Weights of a small GPT-style language model, trained from scratch on English Wikipedia: MLP 384 SwiGLU.
Each number is 128 + 24 x the weight over its row's rms, rounded and kept within 0 to 255. Layers, rows and columns count from 0. Numbers have three digits each. The size before them is the row's rms in percent of the matrix's.

# up: layer 4 MLP up, 384x160, rms 0.268, rows 306-383, columns 120-159
# down: layer 4 MLP down (transposed), 384x160, rms 0.164, rows 306-383, columns 120-159
# gate: layer 4 MLP gate, 384x160, rms 0.285, rows 307-383, columns 120-159
up306 098:117160202136125085140134136118137089114165153137140127135137132123105110084134120082143126141117106128125128143097160110
down306 103:163139094114100100095130108128132140068134178140141125095105121177144125112106122095162160134138101137139154135104101120
gate307 099:160117096140056160128068112133102119159105166120129160187120109115142101147122140166115138134140109151104141133139137126
up307 094:132130118183190160153133130163116147153091125132104139103140118116137142136162071096125083113177136129111151134131114125
down307 095:070117123126119115138111102075137088113117169110081162123134095146125133117102131106134140114128149122128147123140151114
gate308 103:125109111117159167111128101119183130110128105133122133111125124149124161119103147097142149124143151128106132091099109122
up308 099:149120143104122115144119155105150120168117120131147107170092123133123131136154109126090146127121148113126097134096099144
down308 098:117158128146152113100154107106126127115163160145111130114145128140121115140147147150109117155189115117143135185172148135
gate309 103:174154128068103156085133104186136132117155171161133099153116128148115117123095136111090104132098114088126122100119117128
up309 102:115139124134131142168100158147141128107155136125118098165123074139139133178104130133115196136106137105157166140092166130
down309 101:128124084091115137124147119129138137090107144125109120155131135142088135126134080115118135124106113093151110105135106127
gate310 091:122138115163109152125138148111139146117184103136143090126107148130144109132117056114126125099127155099129086080085101117
up310 091:177143110138122152081166120143109113147146078111138102116109143133144121074154075125112172086130103141087118139121136068
down310 096:152148135134106103135124196149160138146155100126138142123117098088125114136137088152090154106121125084138194114139093128
gate311 099:126085130127139123085162162142154147118115118165099156127124153137099105123098137114143154172108148096109088126104144148
up311 097:121163141145121145141117161128189134136157109126080126127135100158123126131140114086147133133155119122148145174117153077
down311 094:116104120110046116107150108124093106168131120126136130071149122148108138097106118103126115096090135112099127123126114112
gate312 106:090173138121101150143154161139150133146096106112099092153166152140139139147130070103122121161083102099102160113192148138
up312 092:146156077165110092131134121167135158126152100128186101138109133151130180143140195119118092131152092156145133150176141131
down312 093:119145141112080120121112194129112109124123086149118117160118136139156103164091110120133106123135138140122172131150152119
gate313 099:151112112109130149134118111130118135159165165192135128115119103112068118152137137080139179108094155114097135159202194136
up313 100:088152114105146145105107164195124123139116132157120142114101157171155139152102107099080108128159103146105163139094113175
down313 103:122156106153166157162149104124108150164104128137113164133115166160110100114118166121099089132118093106131125167119112152
gate314 096:086160167131143150124143098146109121097102200155136127130118124167155127138130114147107161133058120143132152147128124113
up314 090:141157135141132129192110117134153116137160089130147105089151175131122094139115138109162114108104164120130119107142081136
down314 094:078169138122155118114148083118118112098149126136145119122127118120134093105138124118129119097135150139131080109100197156
gate315 103:155136117128139102136116173127113091137116104144088129141108129119135140121128135161147124133130125101126128127130145132
up315 099:109131152114107147116111168089098155143134114096147116102148099136115143155113165136120098152132154103141134152107144130
down315 102:107089114141122095133110148103140128144133160113112152100095171136137124192103162130128143154138109088112138073157122117
gate316 101:122128123092158161143134131154154148081138148132080122123144128129132196136142133166142104081109135103115160137145128124
up316 102:115100142102171141128134137141101115128161165171146093118182165124163108124145097149129108186100134085072133109128144096
down316 105:162145121120066163127173128118164082157125143133114114153182116137130125131136112119134133124127111154126141127146151117
gate317 094:096138110153152153122114180121124085148173130111109145099095142150127154169129088136108140108139100127143130133095105185
up317 100:146150134135108112118135086123105157121089095108142101124053135092137132134130155065102088139143119137109114136145107078
down317 094:111093106140166139130134108142132118140156153116115163110149142093140138119083090160137139174129124127168084141132109100
gate318 105:139106122091154144145107113150147084142083110105167123114127089121100139092149147128126125138105129166135117150126151173
up318 107:136130172117134131110145124109126142136103174159164127159112140103125128146095128099106154155132143144083148090112139057
down318 094:111191103115134142133133100107133110159148147157094136145097119092127125107148128111140131155111128123136117133142114121
gate319 091:118145135137133129120109074116111128138144103151075111151154095167123122120109143118104153105110126091122151134126113113
up319 093:104090127129149143136132112111118093093134137119129121118136106126094113126134108171137143143106139140145122164119088148
down319 098:141105103133146102133141179122112144118147131134114138139155142162124147180175133139191135142162117155167095141163127164
gate320 091:142090150151161125122102111104168111112142130123200136110107120164148119117135140133130116143160097085150130128133111100
up320 096:159145167144156135169087108141120127142119111100115143149133146162148103162112157127139192084099129114126153110134174129
down320 096:086152135161133112143145155163157104091111121098107094114168131068144149180151149125115128175112130141168109176138123150
gate321 091:162133106091099165123127126120127126160097128117138121167129109141121133140135112109110165121147125102145149134147147112
up321 094:113112140108170143141096101177134118087109123170129163114141145178111096136127123137110118103122119146128106097120137156
down321 093:109114114141116143125145145095123132135109076105152142109105088135127107098145169122131105144159140140094139175115121133
gate322 100:142157149168132141093144131126155102128110142160160138089135125114132133118113145106098153151154126101136103135118142106
up322 095:075100124117154128106125156075126106143142169135110137159134129088144136130134139103156145111151127099165117135157129106
down322 099:124108075107142123074119163142126176107132133135121120123084123106150112116141160106079137131099156131110105127115105108
gate323 105:129122163179130132166102124145094118144147138133146152090097156162112148151103116142176125111066146120159134114128122113
up323 100:085108157182148171164152122133098109096120123116158108093101165128125140098141142114116114112147113150166119091116131150
down323 104:151092171115157097166132123150140100135114125138127121141133131131146156169145119141116150122133111136179139127145094175
gate324 098:131163170114078152121130132117157116159099138142091118110113101146102140107132095139145145098096106175140116123104108113
up324 102:136116124139097091128155077151175136149120172136153076112118137114157136129143059128152167168117136154151166145100145116
down324 097:097104115118115142134158106122077147132129146106117138101133099149130113137130131110134113084160110124150113156147134158
gate325 095:128122155132139094117101105141093166096126147115123159129113131060165149109124160104150112121111110142113176110119113073
up325 092:118142150156094136073090106150127128128166162081123122097144122117125144134111101125105116142153160108110122110182128130
down325 100:145192133126140135112144078156149146107093131118107110130122097129117126155166134122129149096121126146180155132110101126
gate326 121:137125116144122161089135147092184167124163097053138154079109094133078155129135127160137093105147128110125101117151105131
up326 098:091144075176128086108150104120102152142145112139134132086089142125156176119113159127152114099154112127120159113106121106
down326 105:095150130150132137132159109116139155132118135105139136118105135154126113125134146169139110122181146111128130130178125132
gate327 098:152129153129149169120147109134090119095138121098072104110159120155145128108122101136113146112098129132115099142144131173
up327 098:158060105120180158142134138149152107121163142122121134147099106171149118145108130109106121119121163174104121188134118099
down327 096:148128136161134090114136120153129100099168153145150108107101162123113153089136117127090137148150115127140124114090115091
gate328 091:079166132132121122092133135119117116098079139136093135152146094119176132126170110120122111137136160143146078140177105133
up328 098:178099150168107099144097106120128128130120135145106128180121088148141114091132115089145107111099107119099098118079104119
down328 101:126107142105143104132134160121118155143135126126118127111135097175116152139117127099116130143167124155155100145150118143
gate329 091:144111164124153117162095088154115171113128119139148130124116161107153105107116137100144150125104117171112119125115108146
up329 087:148135112095075137130166097111094120126114109104131112172135132144144168124130125098128103143103143168123130155115118144
down329 090:120143134114176116123127153128111160119133138142145142133123164112155155150142135099158127124137126151118149177117143095
gate330 115:172107070108144137101116119153080111161084096139107094138151145113133139128145114177128123096120124121103134119066104140
up330 106:094104112086084130118147133102130132090135100098117154085167134144161148154154134089176159109145126139119119089100133106
down330 109:122101173070097126134121193112171144142138131108172155107110108127123106146124114139111092161092131117099124086111152058
gate331 095:167095114116142118103103115164135131164145113148084128141124124134061142104139162091155121179144120160099129092134117163
up331 099:124111116117117135158138136150135129167119127111071111166122125116143124071146088156145141094154134130159163188110128136
down331 104:168102151110113103161084117134145145169146115117165114146121119093133121123104173146134146122151151098079139108159175135
gate332 101:130145110135140127104105152144101165124136098121098141091088134107089126087123088091139124146090124116126172126146142094
up332 094:138146156183130148095149126176077182147191106166163155172141121181119117097138142141177118122153104136144172125144098106
down332 099:109156149147142118142104119150179114154143118145149135096111062161137116119105072128117111131108144163133146126139176154
gate333 098:143102096124134137102135110155103091117139130154133116087112109086110132175113134115148097142104110119138122115096127172
up333 088:126158117163122148172115143105141139119143136105111106175125127119155143105107084138112138132141146078138096182149157116
down333 098:157138117135132162119098144122139098148164108137177150130138187114132122148130113140142123133150149111131139151109112143
gate334 101:138102143139124144073135114122080066180141076145107148146130111117132109163133145136077154150107116130100125137139161123
up334 099:140149154152128147095136096103153088142172139122074130119105120140139127101137147094133134121108127140132080136114147128
down334 102:144179129097126075129090129146127093153128171113092126106097082150114106153107123125138141101132111123123102114142125098
gate335 090:099135108122119153148061153143149146103093122138132111132118103167177113098135158126188130141123097103095122153111078087
up335 101:132107145099113116101151131140085155127110114118141100119101126082120112148123169104128101142143064137158126122127091151
down335 099:182158187130120086116117158137147164122149109107141149148104111140129105123112101145127142098143125153122145134098136152
gate336 084:150154113163146106097064105108104151115145116102126076146133157139076125168089141143104113120087110137118126115124137171
up336 090:144137132128096159128123132126133104135057099127128084106136112090174083136140143140143109112133155113135155172103142142
down336 094:080137093133159141120139111087130108110122139105147111106140126114121114131134153147129119132155108131133146135116150162
gate337 101:135105129145170100120137157106148132137105143138090111121155109084157114147102119088130139136126136102105112095116127104
up337 103:102112167138109124111139126114129115126134160163125120142124170163119128131120189095146133163151126105184134150138063136
down337 100:105099158146099120137145094135160145122145139108096122125134155108155113187128127094126106110095141108171122141161121143
gate338 097:100104107101152136128130120142165103156164150087091190113110159171112116166106094100113182093158139138134140111125124130
up338 101:091129138138141095105153194149128111103190104117165146143141104207138125120148120136129126169133150146125144122124135170
down338 103:117194178133123103154126076138120136148105147134121108134111130159150088146139117104168115147093155152142109085127112149
gate339 093:144106117106095115129096116154110155110155112104128117112089119078117164161169129116119160132125148123129126132177149158
up339 102:137137106132131159115118156124117161156114112150084180097166122148142147129116147133124151089101148133118121089127163077
down339 100:112154128110126132103147137092173120098117139169096144069147055142120120180132155120128155124138091135122139103108120129
gate340 097:160136091150147158114119161113114101130096092177137136147139172106110118139104127126114156140151179149165188158132137129
up340 101:116116094138187132099146141118104142125118151116130132112144147116123138123127108115118161152152109122120159143146111115
down340 102:148151147130128113137195142116157131100174164166107114137146145157145079149089146126137105160149119098124143140126087127
gate341 098:102153139168152156106115131142111142185122158070095160113145147126126101103102144103124124166099112151151159116153149113
up341 097:149128083103100119149145073112139115115094103076068183155115129136130084093108111141124131149137105148123133144104105128
down341 110:129079121093134112146116124115148102129111153139145104120158119126105108115120133114110091104122114122097160152112103142
gate342 101:089159109106131146132101186112123174140119140074149144155138126150145131159149159143122146111148141049170107156145127152
up342 107:157134148109128124140155153146122094152123108123145080147102118143124171150138105121111169152089127098110173114107137108
down342 104:135129095119123158142131150094138130134120106115140134138128154149108113091144150097117146145093098142176126095126151156
gate343 098:131120081182117119113114072102117101133166135164117155112141104150092129130143123097156096174158106111092141125118141104
up343 095:173126149139110128145122145108119134101126151122115145127164093161097108123179127172177107150158080166108097092135151170
down343 107:156113125098138118117133126109090115076102153135155135124153124153103157139134157107123126150128115141157165147107132154
gate344 094:102132113112118160099124125135148101099143153114150124131095091130166100134128156124104102096086127099124143118117119134
up344 103:117139166138105080121172113132120130110119131142141128150093121084134110166104152134120117133147125100131151142160092132
down344 094:155056139122122113122072141119172151126113114140132140121130153148120117114100088106148103123122131150131120114142153115
gate345 107:126143134114125116123143158153129165156129135167122102131125107134113148125121101114083130120137159114152118110134141114
up345 105:126145158098132108145166144121110131115147115109077149091104114130101132094145120135098122128161165112142152194142137094
down345 099:125096129088172140162134143115131177171113126146123102091103161149122129144113109108121142098118153113130134116147143141
gate346 087:172168131179133117166104111117134130118116106105093123138124129117106155121142130138135141084083108162085088073127134136
up346 084:112161107154095118123179136108176094094135146106086124143125139152114137170155115098115150108127105093115111095162101143
down346 091:162138139141161126145151142137109107110112149087085129123102178109117108091131164100126130099107145145098135125136072076
gate347 096:127140150126124127187079141126152095103179154125132146072131118139100113094120132124125169137157092114115136148175134157
up347 091:162121121145112090122084134126204122097103164151108146135114148143125151111144126122145138119125182154161139109135109120
down347 100:128129121133161130132158133148104093122150146137098161180136126161133129162124113117097129136135118169113140123103106131
gate348 108:138110120156146101179137102113099143084113132151105141150125103150099105160135123117118139082137130131160162133121129134
up348 103:118147117124127142105134102161143145141059125093122095134113141119119123141160115133143141127111128094118140102140129154
down348 104:127179130095121153122196124117085136139125098086127113131111148116108139134099159151137127120118138147142128145139152113
gate349 104:140145125137119170154187137146141088125137190104115110109113136139111116169137085090134143102117122156116160131129132102
up349 098:136129114135158144129143128164137168095099106128120159160134120067116099106124113135111139079140138103121149164131170112
down349 099:154150119162140132110158097104107152128128165074110100134153125079116159111143133128089116144106099095101126118115118158
gate350 098:103148144114134112120130127166092111154111128153080118131135097082135099153157115104156118162173113134138122095120102129
up350 100:160126150116119107122155083078119137185136135126127122117139134089116105106134161144087137146129151111133092125108169103
down350 098:101050115082108144121138143126129108115117097148139120148103148156110144088105118105071151128132151158140154121111084123
gate351 095:128138101108097140191100151112138127116173136127115137127132158116092123133112093119098120140136137108066175120115139120
up351 102:138164118079185124096125134148169184131106111127160170130105121108119121105119114141127127141121090109095111153139159107
down351 104:081131170154137146150124126122139101163114151163122121138116123129114115105121137154134104125143111155157088179160150125
gate352 097:112141143128167159154134183137129092117132145112116047127134123104152112139141155123140136104164136132124186129160106081
up352 087:157128080162135135150160149164151158130128144147142152133098124147124144105101155133135065119123100094134163153121110110
down352 100:141101145120096102147135154154122139118130127136126146120115134119112080143140113128109143110125152163087122117144106128
gate353 098:169156132117129116130140146136142152106149135079116126125185119137157146155118119105104134114098105141132122110127126172
up353 092:144148096113135090100099142155128109123135147064104123101148143112131124130191177115188112120155104167139124119123126138
down353 093:139103086164103140149122115126149116124149150103129127066126127121154129146147125119123064138142082128134157109171082148
gate354 094:173136126093115083091148075142185099130118147119115143149118148141125112109160091132131144139177134107108100140161090145
up354 101:130111099124150144130140108106114132117114092131107120151163141120118141122095115137119116086122063105158131152097135101
down354 095:166132161153132163123123124130117110119103161078093144142154109155135190090121098133167112145130115134184103103119151110
gate355 099:102119140094137109123124097121108100144140168148107164139110146099099159084130130127117141118109121087129127115110123091
up355 102:154147178133140110132108190114112109108143132127140086100105073091121121133130163120175120126121145116131144137115111120
down355 109:143123142091146055165142154163134133145167164120152133115106128120123112146103118129106119126122110113137141134139140168
gate356 093:140135103111131089148173131084133114135122095125144126097104146085116164099141116137084153164152138149139149122139143112
up356 092:124114147115108139156151124107113140137165121093139131153136118161129138125180099115098128137131113140101135185131114119
down356 096:117101091145146163105088131135133134186105128109132120153142119162099151101111170149159129105093149077122117161112122116
gate357 094:146091117144143134122110151087130109127131067083127150117124158164131123136124106111138110127101120147072144136115132104
up357 103:114110137143121137169156126127138186121140124095098150131126127169144100111150114128151089147182093092083121087149117125
down357 097:109155103151123105106162110122133140158083114163151118130128151161129139095129148126130137107162136118125174097147092088
gate358 099:133069167125115137127125146140130084142099166137161128121119096139123156116128171122131091135143111146141121114093159166
up358 105:119145132142116138138140138105138126146144110104104131150152119105112131142148162127121082129133046163138127144148149151
down358 096:099133151140132127152093101134140098104093145161104140107082118145088164131119079118135121133103117138120164132130118103
gate359 104:101126128117110117074128115102134118118121104148143102137113114100128128133160153145106127141126125159159179145139105124
up359 096:143140161118113095125096150116126143132082121081132150126155153127118166119134140140171152135118107110101095147132121162
down359 102:147126112095156126149111132131115086126162129124141129110084133133128141140136100171098140160127124099123092142126152125
gate360 109:099118100147126161141153109102116156118073148124125118118138112091127140110173174145124143155138134098121151102143183136
up360 099:133131144084135164138122115105130175096086143130123130158108161108144167113154131146122118098121095107098136115123167111
down360 114:124143100110169135151093111135152151103141143160135137143125133102136134104167138149092128142126083099118124125121119102
gate361 093:134159101122131123116128149142132136150094137157128111163157148134124143126112094100125141134136145144141148131126122160
up361 096:137142164167086120155090132124123159105134125140122144137117102094112146138141119072177094136134110133140153146147111125
down361 094:090134085107097154147174134117158172113116139135135107159116138108138118134114128132130116139187130145128121137114128074
gate362 104:136139106132114106128076127113160133138151110160120115122101148124121127133097146165100118099095109145118158131125120134
up362 103:146156107139124137122141160111082130125126148141153114159125108148149157161170102128114123125136171135133121132105134138
down362 105:095151151129132135114106135114155187142103128116161126171136137132097146117106161137147102124057121118108104176149123142
gate363 093:158132139135102117103130131154128091104118146144100142172134157110067128135072155164103158121086128124160137161160109158
up363 096:141140101072126136097113198125146104163184146160125113143107084118116131119150182123194111121129130080174109114138122152
down363 094:092094111117103171080093163106115141123106113121096135139105103097151113154150108138125106119129088133120132186170106127
gate364 091:142156082100086118132081122161111143134166119125138094104130175157163147134138107082096128125124138125137104129122042123
up364 103:089141106132143099142082110112142156151089111179160129093131111083101107139120105129160146140097145100173150124093160158
down364 098:111136125135154150129109099111165124108071137120128142097127162131108156148115120132093136161125126186108143129147128153
gate365 102:110165152166132149138115124140101087176122138150094129105134124144108126092144140126136162158108051140104151125136109149
up365 107:087128111146137154139137144129142138152108170129120147096130095119155113140122110134093153141109104096161114149120147183
down365 101:198123157091123092131171181126141146108133159128136123168099118151080122120108113072094103096116121114161110121079111118
gate366 091:119127167139123135123138129142139104155147101125124138164145149107145106199124092150121159156161133135134122102138094191
up366 092:138150123134078120144117133125121150110134165132170171150111146115110131155115097140156117072113142116099094139138150113
down366 096:151121156151150086125099173170121141121093131113123063152138137090084134112139111122117107140132169099127127125175168133
gate367 098:135108161125148115141124119115161155101169141125102155107098167140096131180150166109136129140121150181089140160116148110
up367 096:126124138117105119181156106134139159113127124103151132119167146103128137130113108102138120095098082109093103165132141115
down367 101:135150124119156102133125168166153114117111116159119110134124122117147155078139156124137141106123092135146145105117122133
gate368 102:134110155119126108111084150150129113166115079166160105107145144123110094114094095147146134122140119113093074121100120178
up368 106:162122114113147107144108151110146080159146090150080117117089160145109090154166172147098105148128110134101122160125104171
down368 104:127137133114101129137157139163153138172095151194122104135144150130131143187098123142097130130162160135105166148116071128
gate369 097:126152142138092147147164068136116120175111149159125071104147115102140146111116137122124174138130130129169121126143126128
up369 092:114126147162129120106125152128143131168154162083159157122144143099131102091122118129106122129126096177151156148190153099
down369 095:092167165100166152134129123108116132156146139119127129138105126113113096123080085125130144126091112133160162130083094099
gate370 096:117113156160151092122126115134096137128132142077112197129125101138143109141145168120108156107122116100167156110151141072
up370 090:139145109157156122126119151127138162098121139110147126135127087102133148181144111116132125100151134107125136100130116126
down370 093:121125128151165135119140090116102118100138142101097169116142096135133152166122154156110167133112137159092124163115123094
gate371 098:078097136140135142114148168143146120134134112142097140119098103089084137167161098151117154136124085097140134144131107117
up371 105:145140129131135124138116119112143097117196155097131145141091129147146124130121125126134087124087138150123112108161073148
down371 106:095130100143134101111146101054170105128101100103136087134140143122140121126112134129144116124143122113133135165150130129
gate372 095:120126131159148131130162100144097145122137138135139150136145107107103121129182119119145128117135146125122156137121149129
up372 095:120120130148096100154100161127144115127149152154107113128109127136129169135137113093133139109103129142152123103133125090
down372 097:150108140125108128138127123124128133156105146128137122105192133128170122083109182156143128133153099105164092130146153122
gate373 100:166114104160145087186160114128105132140115138092084139147147139109115163151102087117139121174153133071152140098132132162
up373 093:149103145148111144122155146097104136119122126111120106130177093107145168172148152144119158117129120172140120128123087132
down373 096:109178112112100116112080088148131161140135132147139175132150140142155134132121143134102137127107139130101116210151150123
gate374 108:134118165135112129122124134139116118099152137146112132092124150117099152143141156077094112110138151127127126152114207147
up374 106:106133120156118124111129068115171164168148142133112122132113124147137141105169091100131152104109145111141134114096129097
down374 101:072128102147146175138143133147170106141151146088155121136151157106131115074142122147164119162169157094127099099100121163
gate375 108:142198075132158117088091111098122151148103136142124151113126108118110126108134142098065108090096138116106149132146117120
up375 109:111133134134094116141096115144151115146143130147162114133159138096098130168123135138141150088121092118103152144191137144
down375 095:140123105191128117111164085126144132128113127124119177098121082142073118137105124134143100124136114127141150130114138134
gate376 104:136147123109130113113127154106102113139096184116124116168074118144145157118140122117143179134118089114160162133143079116
up376 104:117134139122138135157173096069110123125130144107103095164113094129114161139167143142155128119072120150130147168116106105
down376 104:167112123125152127125182137089133114070146091177164123124117126134166108137125111144139116172120153141144120149104137139
gate377 103:162114176141131147141157132161114143149112129120115124163151143116088134099094080150127097114154095129129181118135099121
up377 110:154123142130192096125105124110122150127108121116115157077099138115113122103128049124143124129079121120091126165144105081
down377 101:125100133139125166144154126100154101173148133128140104160133068117096135093114120133106129095168107132116116125103138111
gate378 097:134126132108130120164166095141129143116115159126097125088132105132113126125127086109115129102151125145150142084110164088
up378 094:162146128107120133107119097138143142114125153154104161126164195139101128134139161121131100111171126140103140137075120114
down378 097:121119162146138110145145131135143113115101104154044115143134142125134168126125113125142105122100138132134143162128118101
gate379 100:111163073123104090122126114120130175156141144128126120105127117140140096099154183149122117132120124104131173158172128163
up379 101:130133126164101109067120132114120093172148166155162145110155085165092143142100105137141148108151136119163119106151119115
down379 101:129109108162114127122160102110111152131109133113150123079129128151153141118142111137093111110136074123120114122137104136
gate380 105:097155121154112127120126126100124176155155152128106151116115135126156128127123137107093146133095118103115151139141109122
up380 103:161129145109135124117104149142123112193124120083158126139108121118112080132146100163113172136127118122124129111129096101
down380 096:122127118131133134159123136110200118129108102161124112113148141102160156070128133098147124143152093124118103154136122081
gate381 101:133150079144129158135133094125134139122136124122151085114087133125137141118147150151119154128165138156199128096145116100
up381 102:119100144102123105121127126126136104113146137133118120161100076122113151126114168163109163144113168107107142107141125113
down381 098:096087125095148118123152119101116116097112115126118140116186093104111162112106163114186128158137111132136124158141144128
gate382 095:119122134130117084121146143117181120114136164095116126152108167124110153084127108125107090105140120099082201135132121126
up382 095:157155153182077129159122124099107112163123120109112106147135099114107141171124155119110167103113106118109113135119108152
down382 096:155119112135132104145170122154147116127132128131143096141147118112127143174168135153113152070093083094146154131098144118
gate383 107:123141134122108119140110159137129085092114126132170091138146153115114166140120130107152144106121133078154147123117044122
up383 110:133143125123118155118073112101101120140067092125117140155155161105160103121162130147144140098121155160133108109093093116
down383 107:089113113113124126156132116153107161087138143138152128128114156177154119094188105152131159154118120128130139131155147086